config = dict(
    head_dim=96,
    vocab_size=8192,
    norm_eps=1e-05,
    tie_embeddings=False,
    extras=['some layers without positions', 'local attention windows', 'shifted keys', 'gated attention', 'value embeddings', 'hashed n-gram embeddings', 'an embedding shortcut', 'learned residual scales', 'skips across layers', 'capped logits'],
    init='uniform',
    optimizer='adamw',
    warmup_steps=435,
    schedule='wsd',
    doc_mask=True,
    train_tokens=379100000,
    steps=12708,
    dataset='wikipedia_en',
)
Each number is 128 + 32 x the weight over its row's rms, rounded and kept within 0 to 255. Layers, rows and columns count from 0. The size above them is the row's rms in percent of the matrix's.

# layer 19 MLP up, 1536x384, rms 0.0782, rows 7-75, columns 0-47
size [108  98 106  99 114  92  99  93 109 102 110  40 102 103 103  38 101 109 126 110  97 106 115 103 115  98 101 104 112  96 102 105 101 106 103 107 101  99  36 110 108  33 109  93  93 111 124 103 108 107  92 111 106 110  98  92 105 104 109 107 101 100 110  95 110  30 107 102  98]
[[154  39 101 102 144 102 122 142 112 120 131  97 101 115 161 161 137 112 156 106 169 107  94 103 126  68 126 110 152 104  89 158 120 138 111  99 140 140 150 112 152 136 153 129 101 186 123 106]
 [153 138  88 112 111 135 160 104 144 149 109 117 212 148  89 128 154 148 105  69 115  93 160 160 168  83  87 112 108 121 123 124 160  97 179 148  86 136 133 106  69 152 143 126 181 130 146 108]
 [146 159 188 105 142 117  98 167 106 107  91 117 163 129 161 120 169 128 140 136 172  84 111  66 122 131 113 136 149 115  75 119 161 212 149 124 139 108  96 114 125 123 135 174 185 161 113  76]
 [ 72 157 124 137  82 123 139 153 130  82 123 102 153 102 129 167 113 163 130 131 108 135 152 153 154  43 149 165 199 163 109 101 123 187 146 149 100 124 155 182 124 110 128 146  77 121  83 101]
 [140 177 161 124  98 101 130 120  94 126  86 100  66  78 162  80 139 143 132 189 139 130 103 118 146 119 134  76 156 124 147 192 155 124 113 155 195 114 166 187  85 115 102 162 124 136 130 139]
 [118 158 112 107 124 153 154  95 172 115 139 110 159  82  65 173 139 146 138  93 102 141 123 118 113 178 183  79 139  88  74 150 127 139 157  75 162 139 142 160 196  55 145 156  82 118 172 121]
 [109 121 122 111 111 129 131 145 125 103 116 109  96 134  74 135 112 103 107 119 120 108  64 149 165  62 177  96  88 120  99 172  86  66 177 101 165 145 142 140 101 159  84 109 140 167 138 151]
 [ 75 149 189 138 112 120 145 162 105 107 116 118  76 151 133 131 105 130 164 125 134 172 137 131 134 147 104 142  71 135 153 136 152 165 153 117 159 119 121 140  97 163 142 150 167 132 169 117]
 [151  80 169  61 203 124 120 126  79  82 125  98 128 173 124 142 155 120 186  97 135 114 100 121  68 100 112 135 163 159 121 150 136  98 110 100  85 117 109 106 110 136 134 137 146 119 147 100]
 [ 64 129 171 158 202  80  97 156 152 162 117 116 126 200 110 145 132 166 124 111 135 177 120 142 151  63  74 114 169  89 125  99 149 127 146 144 108  92 140 128 149 104  89 134 163 131 171 160]
 [112 137 160 112 117 116 155 180 172 126 153  95 100  69 174 160 116 135  74 148 178 131  99 118 119  67 143 148 153  98 131 130  93 165 115 128 152 160 135 142 166 144 114 150 134 177 136 146]
 [123 136 141  87 143 118 123 172 162 127 112  35  94  71 139 190 120 148 117 109 146 105 132 121 123 103 151 134 150 157 107 193 112  76 162 207  80 178 115 134 148 146 150 172 216 107 157 138]
 [117 116 134 138 102 152 147 164  96 126 134  60 145 114 132 140 123 121 160 154 130 190 159  60  84 140 132 163 127 124 140 129 104 199  87 105 156 126 173 152 169 126 100 159 176 151 127 173]
 [114 173 157 155 105 116 117  97 130 140 122 106  89 143 113 156 112 146 199 149 105 130 141  99  77 130 107 143 179 138 102 149 137 137  76 139 165 189 148 108 173 126  84 171 132 148 131 135]
 [125 111 114 122  88  70 130 119 119  85 140 115  66 125 113 132 125 125  91  91 127 152 159 121 134 123  77 160 177 168 177 145 125 163  93 148 128 102  84 210 111 176 101 159 122 197  85 102]
 [101 126 127  98 118 114  99 155 134 106 102  85 134  99 130 154 141 149 128 115 154 190 129 107 157  97 131  53 120 191  66 189 108 120 152 197  74 124  69 121 165 150  70 141 150  87 123 117]
 [140 146 106 179 128 124 107 113  84 101 110 140 110 135 155 141 143 120 136  66 178 119  55 121 109 137  66  78 114 140  85 171 126 144 209 168 117 114 118 100 113 129  89 113 152  98  86 104]
 [130 144 142 146 117  82 133 165 152 170 165 123 104  91 150  44 112 126 132 106 103 136 108  90 202 120 110  88  94 166 113 171 114 141 114 148 128 127 143  83 152 128  68 190 184 122 134 100]
 [122 173 109  85 143  70  99 105  92  76 139  73 139 108 154 171 131 189 193 155 167 144 111 144 120  95 118 163 163 100  81 104  84 183 177 149 111 140 163 109 142  53  79 114 177 129 173 123]
 [151 109 131 138 114 122 109 106 116 138 129 103  83  96 124 118 145 164 107 156 126 136 144  97  59 101 101 146 173  81 120  99 141 130 166 158 150 172 151 126 137 141 168 143 136 112 156 114]
 [113 134 224  93 105  92 116 142 110 125 132 120 176 147 206 138 164 141 156 164  76 163 165 149 110 111 147 200 127 102 147  67 107 143 125 116 139 150 164 141 150 111  98 100 169 106 172 120]
 [159 122 153 139 152  98 167 196 114 129 219 128 108 180 146 163 113 124 185 117 109  91 152 128 190  90 165 126 161 143 142  94 121 143 136 151  86 103 173  81 157 172 134 153 157 112 134  49]
 [135 127 130 140 154 164 151 128 168 194 150 125 140 138 152  95 130 131 151 132 154 127  89 127 146  51 120 187 135 131 180 158 127 186 105  98 143 137 124 128  87 135  90 159 131 144 150 174]
 [ 94 148  89 133 120 158 177 122 164 131 133 100 164 157  66 168 141 165 115 150 139 134 102 122 148 100 136 139 142 161  84 113 163 163 155 174 141 128 160  96 176 114 123 176 116 160 150 109]
 [106 123 116 122 140 178 168 198 138 123 149 111 115 144 145 156 141  63 187  65 112 118 130  99 111 131  91 114 131 138 121 160  84 164 164 157 158 165 148 111  95  70  88 145 144 151 132 140]
 [115 155 183 164 110 146 107 147 156 182 150 115 142 148 123  86 205 122 198  96 172 210 137  64 140 142 158 142 149 154 134 104 117 124 103 191 142  92 156 139 178 138 117 155 131 126 134 107]
 [111 127 144  79  79 162 113 141 131 112 106 118 103 112 110 154 114 173 106 120 119 147  95  95 199 185 150  80  99  86 139 149 107 188 174 133  83 125 122 190 158 132 134 169  85 143 140  92]
 [126 200 114 156 108 116 183 120 116  80 174 112 150  82 119 112 113 166 119 113 193 135  50  74 145 112 137 111 156 100 144 183  88  94 210 225  86 136  99 125 132 124 148 106 109 135 126 167]
 [130 163 172  91 132  72 113 124  92 108 179 102 157 150 145 133 199 115 121 164 160 132 130 144 114  96 178 198 113 132  96 163 105 101 153 154 134 169 155 138 191 145 100 150 223 147 110 156]
 [132 141 120  82  62 143 152 175 173 136  94 101 119 142 143  95 157 131 216  73 117 162 148 143 115 137 129  79 103 106  86 192  39  80 175 113 175  95 117 151 221  82  66 163 181 124 139 127]
 [ 91  67  80  98 139  72  87 126 113 168 147 138 106 168 213 120 192  88 136 146  87 147  98 135 129 105 115 110  88 113 158 141  73 105 105 140 116 126  95 106 131 158 123 143 133 106 163 131]
 [134  82 126 126 142 120 107 135 104 142 129 116 100 133 130  88 114 114  95 100  56 113 155  73 124 152 107 135 141 130 119 137  93 135 151 169 150 135 127 107 104 111  88  91 147 161 115 101]
 [121 124 171 125  82 128  69 119 132 159 152  99 198 134 129  98 112 132 189 136 152 144 121 131 110 115 121 127 167 189 126 102 114 173 142 104  28  92 141 130 129 112  79 136 159 107  87 116]
 [140 124 148 151 113 104  89 154 126 108 106 134 116 123 135  66 181  76 127  98  97 116 100 172 171  99  81 114 139 136 142 160 131 101 151 184 103 145 169 131 161 135 103 129 162 158 113 155]
 [139 140 114 142 122  85 110 139 151 122 134 104  86 100 133 159 199 146 176 125 156 123  67 159 189 157 114 104 166 224  80 210  90 177 142  96 112 155 200 169 115 153 115 135 124 170 160  62]
 [113 159 121 124 153 107 115 125  98 115 127 133 144 170 121  48 167 112 154 128 141  79 183 143 120  94 113  89 136 124 151 101 110  83 116 174 132 162 100 167  88  67 130 114 123 130 133 169]
 [130 123 181 115 146 159 145 142 194 140  92  81  85  71 100 159 101 168  90 145 183  97 123 102 175 104 159 123 133 183  74 111 176 123 128 142 105  99 103 126  69 167 161 155 188 112 157 140]
 [142 139 149  91  90 155 120 130 115 117  90 122 102 114 188 162 178 106 143 166 108 185 102 180 182 118 109 111 122 172 110 144 119 164 106 106 162 113  86 121 115 162  97 130  88 160  84 116]
 [102 125 168 122 114 161 142 163  59 120 111  65 128 114 184 116 125 149 160 100 104 170 172  88 126 122 162 114 172 137 111 218  17 114 136 168 139 125 195 102 139 170 131 141 197  90 156 126]
 [ 83 125  47 100 151 152 156 149 162 171 143 129 109 170 154 161 156 168 111 115 108 140 118  91 108 121 156  63 145 111 148 150 131 167 173 135 129 154 127 112 117 117 122 128 165 137 133 177]
 [ 81  88 122 108 161  55 126 163 134 118 160  62 173  89  74 107 122 104 194  65 132 134 112  97 124 157 150 151 189 198  89 124  92  60 108 129 110 104 166 146  91 109 138 184 131 110 102 131]
 [ 77 135 137  85  94 130 155 151 140 108  73  66 143 136 120 126 187 115 161 158 136 147 186 139 112 123 128 139 179 220 116 141  85 157 187 162  83 181 118 152 154 135  58 178 140 117  98 114]
 [137 101  89 145 129  86 110 149 155 124 138 118 179 124 166 123 135 154 179 108 169  71 153 104 105 175 106 132 124 154 129 146 112 130 120 152 110 130  76 110  73 198  74 129 191  94 130  88]
 [131 137 110  38 136 185 213  96 171 127  51 118 151 106 112 140 209 119 103  81 157 108 112 140 103 106 106 118  88 119 135 202 122 141 182 152 177 169 138 125 146 130 104 155 104 142 122 129]
 [136 121 129 118 110 161 150 154 174 126 132  63 149 119 120 176 163 120 121  54 151 116 101 149 145  70 140  78 176 152 157 121 120 127 134 128 152 181 108 156 123 128  99 202 130  90 172 135]
 [117 120 168 122 121 135 105 153 116 143 141 120 148 122  90 144 142 113 214 134  86 165 139 163 124 161 114  79 188 133 106 150  95 135 150 149 126 113 127 169 184  84 118 106 154 134 183 123]
 [125 150 132 112 143 142 128 177 176 114 139  28 130 132 122 188 168 126 108 164 139 156 126 135 133  84 125 110 143 106  68 142 121 115 146  98 123 164 136 159 159 148  74 175 123 166 156 103]
 [136 113 108 113 137 130 134 120 153 111 136 131 118  88 189 140 132 160 177  79 129  92 179 164 154 148 104 126 159 152 107 213  80 118 102 108 167 154 147 199 119 132 156 171 156 133  86  97]
 [  9 139  77 125 139 159 146 119 133 133 125 133 153 175 140 136 112 150 145  69  99 149 172 107 139  96 151 124 214 139  95 169 107 126 153 200 104 116 145 132  94 184 138 120  81 106 137 126]
 [118 151 115 125  98 151 167 159 139 185 125 145 141 193 110 133 101  86 125 125 122  89 157  92 173  88 155 119 117 105  74 130  90 171 155 124 142 134 135 109  61 180 117 185 116  99  85 130]
 [131 155 184 107 130 101 145 157 176 137  89 120 144  85 119  98 185 118 103  86 147 202 133 112  82 110  73 122 149 198 151 164 110  76  85 201 156 130  96 119 101 151 108 144 104  99 117 142]
 [137 104 169  92 136 178 140 163 164 182 101 110 162 183 118 176 112 195 141 120 130 126 108 140 121 114 159 133 162 120 100 150  93 175 123 122 138 109 134 113  77 147 112 137 110  73 151  94]
 [ 77 149 126 100 154 109 130 120 114 148 128  99 167 136 145 144 185  80 134 144 125 163 182 145 148  83 202  76 118 110 155  86  79 156 188 128 183 135 149 112  79 170 102 142 109  84 130 120]
 [123 138 172 109 114 120 109 137 136 145 134 122 158 176 158  73  90 150 121 141 118 119  94 112 150 123 140 157  97 128 131 102 167 108 170 159  97  81 138 204  84 161  87 147 180 125 141 136]
 [ 96 138 140 127  91  95 159 126 146 104 106 111 128  98  63 172 137 128 118 125 112 125 128 117  95 159 146 112 138  49 141 191 116 131 152 109 121 130 165 130 131 157 133 168 101  87 139 179]
 [ 59 145 114 104  70 154 204 112 148 144  86  80 111 151  93 144 117 163 134 163 192  93 140 107 122 127 134 145 126 124 179 138 112 114 142 146 137 116 185 138  84 119  41 134 170 163  88  88]
 [136 152 172  67 105 128 158 123 140 127 101 120 133 131 153 169 150 135 108 155 109 187 186  87 189  98 150 142 183 108 142 125 145 128  86 142 141 131  88 142 211 114 129 110 133 132 146 141]
 [ 94 132 104 146 142 120  88 139 101  90 160 101 133  76 128 101 146 121 118 158  94 180 138 137 153 116 178 114 156 154  95 136 134  87  96 209  58  94 119  98 118  87 117 126 167 106 116 155]
 [136 168  94 133 142  97 140 132 167  73 131 107 130 146 126 122 166 179 137 109 126 133  93 124 129 152 140 129 193 180 132 161 177  96 123 196  87 128 140 138 180 168  97 130 152 107 137  84]
 [105 131 156 153 166 146  85 143 135 152 102 134 160 132 108 130 202 130 158 157  91 142 126 124 151 103 127  88 175 132 131 148 131 129 177 106  60 118 124 129  82 138 120 116 131 134 157  96]
 [113  99  89  69 178 132 157 163 115 138 127  61 162 104 102 162 119  82  95 126 146 126 114 161 160 170 117 105 169 143 109 106  95 110 152 119 144 191 200 121 183 119  93 143 116 146 171 131]
 [105 103 112 117 125 136 114 106 129 131 106 128 146 166 104 156 144 173 189 169 138 138  42  77 136 126 190 125 131 106 127 139  97 169 138 128 128 134 101 151 174 151 127 158 118 140 154  99]
 [132 114 168 115  91 102  98 107  70 117 123 129 131 120 122 110 131  76 174 124 159 166 102 106 141 125  38 112 180  86  95 139 184 229 114 156 132 103  49 131 170 131  93 178 168 106 151  95]
 [135  81 119 119 161 134 127 135 127 139 144  87 139 115 115  89 194 111 172 125 190 164 183 124 177 107 216 185  69 103 185  85 116  57 131 135 192 118 119 162 130  93  84 126 142 208 110 182]
 [147 181 139  87 114 114 123 111 153 113 142 130 127  78 145 134 151 126 156 126 113 168 103 102 105 122 182  76 134 123 101 132 141 116  77 101 131  69 147 149 160 160  86 193 137 122 144  95]
 [ 82 140  99 134  91 123 137 119 123  36 102 131 135  57 143 107 177 138 148 110 165 145 150  94 129 113 132 108 182 208 152 146 144 123 130 107 104 109 120 138  97 177 102 161 156  78 128 142]
 [119 114 119 146  97  96 128 158 142 118 178  99 128 138 128 124  67 143  83  60 155  75  83 168 185 137  85 120 130 135 135 137 138 155 160 176 123 116 120 126 136 166  80 127 154 156  90  85]
 [114 170  92 131 177  96 150 163 153 154  94 122  71 124 118 106 177 139 129 119 120 150 124  98  89  95 134 151 104 134  74 108 150 160  87 198 169 133  77  78 133 126  96 137 106  90 180 169]
 [120 120 179 117  55 139 108 127 141 137  64 123 116 130 186  99 179  93 116 146 146 142 158 171 153 108 152  86 104 118 137 152 107  51 128  97 178  94 122  99 155 155 138 148 166 119 108  92]]
# layer 19 MLP down (transposed), 1536x384, rms 0.0722, rows 7-75, columns 0-47
size [109  99 106 101 109  94  99  93 109 104 108  32 100 101 105  28 102 108 124 110 102 104 111 101 115  99 103 103 111  99 103 105 105 108 104 105 101  98  26 106 109  26 111  97  94 109 122 104 106 104  91 109 106 106 100  93 111 103 110 106 100 100 104  98 105  23 106 105 100]
[[125 137  65  80 115 105 165  64 123 132 103 151 147 116 176  90 157 136 159 113 147 167 143  67 158  62 136 119  78 148 162 151 113 111 153 141 146 141 114 148 145 167  77  28 109 127 130 143]
 [ 94 211  90 166 105 170 108  91  96 132 159 157 121 133 135 137 110 164 130 175 105 155 166 119 137 131 123  87 170 150 152 132 102 163 112 172 127 149 180 114  88 113 136  61  88  99 145  80]
 [189 167 106  83 109 140  95 117 133 139 136 127  89  90  78 143 113 140 143 175 138 107  67 186 142 100  98 128 106 156 143 103 127 174 198 149 121 129  70 153 151 170 131 113 154 147 169 126]
 [110  95 132 101 206 114 109 159 146 165 188 147 110 134 138 130 165  64 112 143 100  94 117 140 177 146 129  98 121 119 113 113 126  76 111  90 149  84  84 137 113  95 118 123 106 134 106 136]
 [149 172 149 150  59 131  56 125 109 167 202 113 121  98  92  95 160 108 168 137  89 132 106 127 165 159 177 143 131  72 150 154  75 151 166 122 129 116  88 116  75  20 100 157 150 164  97  92]
 [146 140 124  96 156  98 105 172  64 118 115 184 141 165 110  90 163 117 109 116  82 140 132 115 132 132 101 129 153 142 129 104  84 144 119 157 131 167 118 145 118  68 171 151 112 187 112 148]
 [143 109  96 128 147 136 160 211 160 134 115  83 124 181 158 163 185  67 117 111  86  82 141 122 151 119  91 176 159 138 149 100 158 135 145 141 130 103 121 147 128 155 156 100 131 155 130 105]
 [168  85 109 134 122  71 100  93 167 152  69 135 173 115 183 117 150 122 194 146 146 115 134 106 151 125 162 148 135 123 114 152 164 110 160 174  83 131 174 156 145  81  91 152 108 141 128 106]
 [130 144 199 151 158 179 148  86 117 127 161 170 107 174 164 117 127 180  93 148 127 123 139 125 131 101 154  99  98 170  75 146 156 189  91  97 191 112 170 119 116 132 151 124 104  97  87 140]
 [119 129 121 122 103 174 151 112 119 155 155 128 107 163 134  84 154 171 168 109 158  90 139 110 133 176 163 100  85 135 222 117 126  60 107 100 138 138 149 134 144 144  83 102 136 162 168 176]
 [132  82 131 123 103 161 134 153 170 116 133 126 189 112 166  95 192 112  87 101 137 170  99 103  74 199 111 143 103 127 153 157 135 107 142 130  96 184 160 104 185 128 121 171  89 120  86 136]
 [ 90 103  94 124 120 111 195  98 135 131  93  96 165 115 118 128 108 160 137 104  73 158 122 128 108 179  88 140  80 116  99 112 122 130  99  54 102 127 117 150 151 132 123  96 102 167 124  77]
 [164 151 138 108 103 142 118  95 198 150 165 128 122 108 157 112 153 110  68 108 141  97 194 124 116 152 102 120 178 110 159 140 168  87 123 114 151 125 158 124 101 133 138  84 108 144 147 170]
 [141 142 109 168 156  66 100 119 135  80 117 126  61 157 110 128 118  86  69 109 115  75 102 129  85 125 133 131  98  83 118  88 111 139 144 125 116  71 147 135  99 152 174 198 100 114 107 174]
 [152 117 145 143 156 119 116 142  98 131  91 150 104 139 148 126 132  41 177 156 109 156 123 146 151 207 135 185 106  34 112 139 204 121 143 120  79 114 117 112 144  24  75  66 113 104  89 111]
 [124 158 132 106 116 118 116 123 138 122  73 144  58 146 139 129 142 101 154 147 108 137 126 160 124 138 112 137 106 122  99 160 142 195 135 102 135  71 137 141 140 125 138 100 114  94 129 156]
 [194 131 168 121 122 102  68 133 164 109  86 137 142 112 142 122 121 105 138 155  98 136 117 161 148 192 104 142 192 184  87  81 204 129 174 156 173 138 160 101  43 136 163 167 129 159 108 110]
 [139 127 134  82 107 148 141 155 121 149 144 160  92 154 107 106 114 168 171 116 144 206  38  86 110 126 117 113 140 110  97  80 159 161 163 102 132 140  99 161 132 190  78  86 124 125 130 135]
 [135  94 157 120 132  92 127 125  99 144 108 113 137 158  91 140 135 139 132 103 133 170 100 105 123 132 119 161 158 151  83 133  76 175 147 148 161 144  66 144  92 119  53 112 159 174 168 120]
 [140  78 123 105 130 152 121 121 163 138 125 131 172 154 132 116 110 123 136 134 119 171  91  74 112 142 175  43 156 142 104 142  60  91 123 164 109  70 162 121 126 175 100  95 128 153 118 130]
 [ 75 155 140  92 159 106 136 118 170 120 148 106 135 135 107 163  75 131 108 133 120 137 163 113 123  89 183 147 138  97 151  76 143 141 138 164 157 145 133 182 152 126  69 150 133 102 127  71]
 [ 86 210 142 171 129 163 159 119  82 140 123 139 101 118  74 133 200 156 115 143 160 148 202 183 149 112 125 101 151 122  67  81 152 104  99 183 125  78 181  97 126  82  73 179 157 148 111  99]
 [101 195  95  72 105  97 121  77  87 126 110 147 124 124  90 105 168 170 204 142  73  81 140 165 127 156 168 139 102  90 116 167 147 107 197  68 142 215  99 123 195  94  74 126 141 108 200 149]
 [144 122 134 101 150 169 155 153 132 120 142  77 137 187  70 140 133  88  89 118 140 125 121 118 127 148 102 198 110 142 103  88 173 149 110 142 122 180 170  91 144 142 119 142 113  91 150  92]
 [138 138 124 174 112  81 163 156 151 107 151 115 123  58 131 147  82  76 121 132 116  89 167  62  92 112  58  81 120 126 144 122 132 146  68 140 140 108 124 112 176 144  87 170 121 152  73  72]
 [128 133 134 120 158 129  96  87 112  80 143 130 135 127  92  91 146  82 159 171 166 172 160 136 103 132 108 170 125 138 164 134 107  88 166 142 153 125 134 136 118 123  83 125 147 106 165 157]
 [101 151  69 157 151 126 100 141 146 119 121 145 123  91  97 116 174 141 143 115 135 120 123 153 138 153 157 159 175 150 109 134 155 129 107 155 156  98 157 135 106 147 122  72  66 109 114 129]
 [ 95 160 114 156 116 147 144 134 181  92 136 115  91  84 116 151 151  99 119  97 101 112 147 157 133 103 144 160 127  93 148 143 142 112 137 121 106 199 162 139  90 103  94 132  58 154 162 143]
 [146 125 139 144 144 126 165 167 123 125 123 121  99 183  92 110 145 110 146 154 125 123 148 147  92 149 124 134  62 149 155 181 105 163 110 178 159  97 108 118  77 129 106 146 182 105 152 157]
 [135  99 207 112 132 144 111 113 122  89 122 103 116 132 139 148 113 207 117 156 148 110 106 177  97 152 129 134 136 108 100 139 150 194 120 137  86 126 124 108 150 102  88 102 158 147 113 140]
 [111  81 155 133  23 172  96 129  77 156 142 137 109 161 122  79 149  60  93 143 201 150 143 113 103 137  83  76 128 112 180 105 144 104 133 100 102 148 124  95  99 128 122  93  70 161  95  85]
 [186 142 211 145 132  26  39  85 125  77 112 155 131  61  94 191 143 116 126 174 117 182 109 103 161 155 156 119 103  84 168  83 179 102 189  86 107 112 193 144  62 140  73 149 151 162  61  59]
 [130 119  62 133 111 110 171 104  98 125 109 160 132  98 115 112 113 101 167 139 172 136 115  90 164 100  84 105  85 152 120  97  71  81 110 160 156 167 145 143 168 114 173 138 117 131 159  84]
 [132 159 133 122 119 134 110 134  77 134 153 158 150  83 177  88  64 161 162  77  65 108 101 144 124 165 107 146 139 157 126 157 137 147  88  50 104 157  93 150 151 123 143 112  79 128 143  60]
 [121 144 134 104  94 148 105 103 105 100 130 119 161 110 123 180 115 121 158 103 152 133 164 151  94 147 169 157  92 117 153 147 132 109  87 169 103 127 169 179 122  98 135  93 152  56 110 148]
 [169 135 106 122 107  95  91 118 147 131 140 173 142 105 147 109 116  71 129 132 133 108 163 147 111 165 112  80 125  73 144 132 109  94 100 107 164 109  92 117  93  86 126 112  62 117  46 156]
 [ 88 185 104  92  68 148 124 157  56 153 138 135 167 138 114 126 146 146 150 133 123 163 104  87 109 141 179 183 162  95 141 100 123  91 104 123 158 175  86  47  87 101 151 113 125 126 123  65]
 [123 149 146 165 127  63 126 129 120 111  81 100 125 172 126 102 110  91 187  46 105 115 142 140 183 159 149  60 196 138 157  92 163 119 129 149 120  92 132 111 139 129  37 112 162  91  94 130]
 [155 104 170 115 160 143 149  75 137 126  85 146  59 163 130 122 131 127 116  62 116 144 207 100 114 123 157 152  63  97  57  50 176 192  78  88 131 115 123  65  98  96 147 150 119 153 156  86]
 [118  90 114 157 139 147  87 127  81 129 186  85 144 117 123 169  62 139 139  90  93 141 143 148 139 170 130 111 151 140 161 136  97  90 126 122 130 106 196 182 111 125  93 130 159 136 108 118]
 [192  90 106 134  95 124 136 116 108 116 117 107 134 148 114 112 129  90 120 104 161 107  97  98 126 133  90 169 134 154 107 123 209 109 138 174 149 152 115 174 157 114 196 116 226 136 134 149]
 [144 110  67 146 103 128 121 185 120 149  94 142  48 105 103 157  68 154 115 175  92 185 149 164 126 128 100 100 116 123 129 130 146 147 125 102 163 122 135 108 166 161 105 144 100 187 138 164]
 [122 124 174 149 129 151 132 119 142 130 161 112 157 125  97 148  96 145 128 124 158 138 123 163 121 139 179  69  75 113  82 107 121 125 104 128  68 121 147  98 165 134 114 101 146 174  91 134]
 [138 194 134 173 110 116 113 138 133 140 204 112 191 130 139 121 140 137 138 122 106 145 192 121 209 150 135 147  94  98 124 117 124 116 112  99  95 104 154 166 154 111 145  89 115 130 149 135]
 [134 135  64 122  94 174  95 144  85 189 200  81  91 216  94 151 115 117 129 158 184 121 136 140 176 116 153 105 122 118  77 118 203 192 127 137 159 146 142 136 135 144  94 161 134 199 155  98]
 [144 106 190 128  96 147 136 134 147 112 166 158 141 161  96 145 122  68 136 134 144 133 120 134 157 144  64  73 106 106 131 142 112 145 117 136  96 125 180 120 168 142 117 109 104 142 103 113]
 [122 167  92 142 189 110 135 112 156  53 236  84 134  90  70 147 167 129 139 130 130  99 135 150  89  85 122 116 119 107 144 103  98 119 134 120 122 136  99 175 138  83 124 161 120 110 160 150]
 [107 176 139 141 130 167 157 112  95 141 151 125 150  75 147 126  68 167  59 149 139  75 110 118 120 104 140 107 152  96 150 183 146 109  76  91  98 161 119 182 139 108 120 153  87 150 133 130]
 [135 135 165 128  90 151 144 134 139 113 121  89 218 143 124 155  90 122 123  94 141 136 222 161 158  76 109 141 139  94 150 188 132  42 135 165  94 117 152 143 178 163 118 160 141 138  94  93]
 [124 140  88 178 137 141 113 115 113  82 117 165 142 136 120  98  78 144 129 109 139 102 184 126 215 120 123  86 102 117 138 157 120 122  97 110 118 130 114 122 124  52  96 107  52  94  55 101]
 [152  18 146  84 166 180  69  89 161 105 236 139  52 104 133 161  90 200 140 186 136  47  81  86 130 183 166 125 114 136 143 127 139 164 110  92 121 203 149 153 161  59  88 151  92 168 155 101]
 [180  97 125 114 135 106  96 136 164 162 143 168 100 132 123 133  89 129  89 102 153  98 137  75 114 160 130  61 138  60 190 129 156 128 132 151 147 107  79  90 107 128 153 147 129  72 169  96]
 [110 130 190 143  65 152 122 153 100 145 136  99 124 151 129 148 152 161 134 102 109  64 105  88 115  86 183 123 136  83 160  93 152 119 106 127 149 129  99 102 193 139 127 123 106 136 127 122]
 [156 158 140  89 182 164 192 121 162 164 131 125 202 110 180  83 109 156 113 153 114 115  88 151 166 130  81 149  74 147 115 105 116 141 123 121  77 178 136 190 183 125 119 122 143 153 101 110]
 [171 125 137 174 166 110 123 114 137 177 155 150  81 160  76  89 129 143 208 109 168 136  94 127 121 120 165 162 106 109 147 127  67 130  91 137 107 124  63 119 105 114  80  80  59 113 124 151]
 [177  81 109 167 131  90  73 157 136 116 191 149 150 101  66  84 196 107 108 173 103  85 119 129  99 119 126 163 180 140  73 120 145 132 117 114  77 174  93  90 119 137  78 169 136 117  99 143]
 [166 126 183 149 144 105  75 160 124 128 129 101 194 105 137 105 131 139 164 109  83  91 131 107 114  78  98 134  76 119 132 157 108  76 141 142 116  85 161 137 118 115 104 124 156 105  92 154]
 [ 99 149  97 140 105 189 129 116 111 114 145 186 152  91  90  99 131 120 143 136 129 159 103 108 162  92 180 102 137  83  90 152 172 115 143  81  95 118 127 100  93 140 133 131 103 161 113 105]
 [126 132 179 105 100 114 100 107  73 145 117 169 134 134 126 145 105 155 160 131  85 127 179 135  97 163  80  78 101 145 144 134 139 118 127 125 104 115 150 142 132 191 120 123 120 112  41 142]
 [166 111 118 145 135  69  99 171  87 128 161  93  99 161 174  90  76 159 176 162 171 163  84 132 120 115 172 110 126 103 148 202 125 126 166 138  98  74 120 161 207 154 103  82 136 148 104 108]
 [ 91 139 165 179 118 196 161  61 204 148 132 145 128 138 138  85 154 102 105 112 136 132 133 113 140 161 127 112 114  86 119  96 104  99 106  90 130 123 124  84  79  59  82 116 126 107 126  99]
 [114 145 142 150 179  93 162 175 180  99 140  84 138  75 155 122 159 154 136 103 164 160 119 107 108 126 114  98  87 154 161  84 120  97 111 142 190 102 183 138 149 114 103 107 135 113 141  63]
 [ 55 204 144 111  89 135 119 170 151 167 181 136  61 106 140 109 114 146 118 167 150 126 116 117 128 113  94 210 145 129 150 139 136 116 170 131 159 133 101 114  93 100  97 120 103 120 149 149]
 [140 109 138 116 116  89 133 163 174 129  71 145 125 123 129 126 105 113  33 126  93 147 129 105 106 143  95 128 234 140  78 148 128 233 171 122 107 115 113  86 108 127 187 138  73 109 162 116]
 [146  90 152 147 120  97  54 105 119 149 184  76 155 103 135 143 118 104  94 168 102 141  75 139 147  90 108  98 159 106 121 109  99 151  93 141 129  43 155 142  98 129 113 104 132 162 111 167]
 [170 140  99 148 181 101 109 143 157 127 133 140  98  99 126 129 102 143 134 117 117 135 127 175 139 102  55 173 102  93 131 107 163 143 124  97 129 129 119  70 118 134 121 116 131 140 144 209]
 [151 108 105 124 120  91 108 120 110 138 129 122 173 119  97 167 191 133 150 122  94  77  83 176   6 162 137 208 141 145 185 158 107 120 146 137 143 165 132 134 118 107 102 125 161 143 106 142]
 [ 96 148 167 185 129 171 124 129 142 129 124 144 135 115 134 102  98 158 153 159 105 104 145 183  98 150 154 159 137  79 154 101  85 124 130 109 132  80 165  66 116  99  89  83 133 157 118 143]
 [126 168 112 151 158  77  91 106 165 134 140 154 104  80  86 121 132 200 150 153 115 161 160 103 234 107  64 148 142 118  99 131 106 121  94 147 179  70  98 120 185 127  86 105 117 138 123 153]]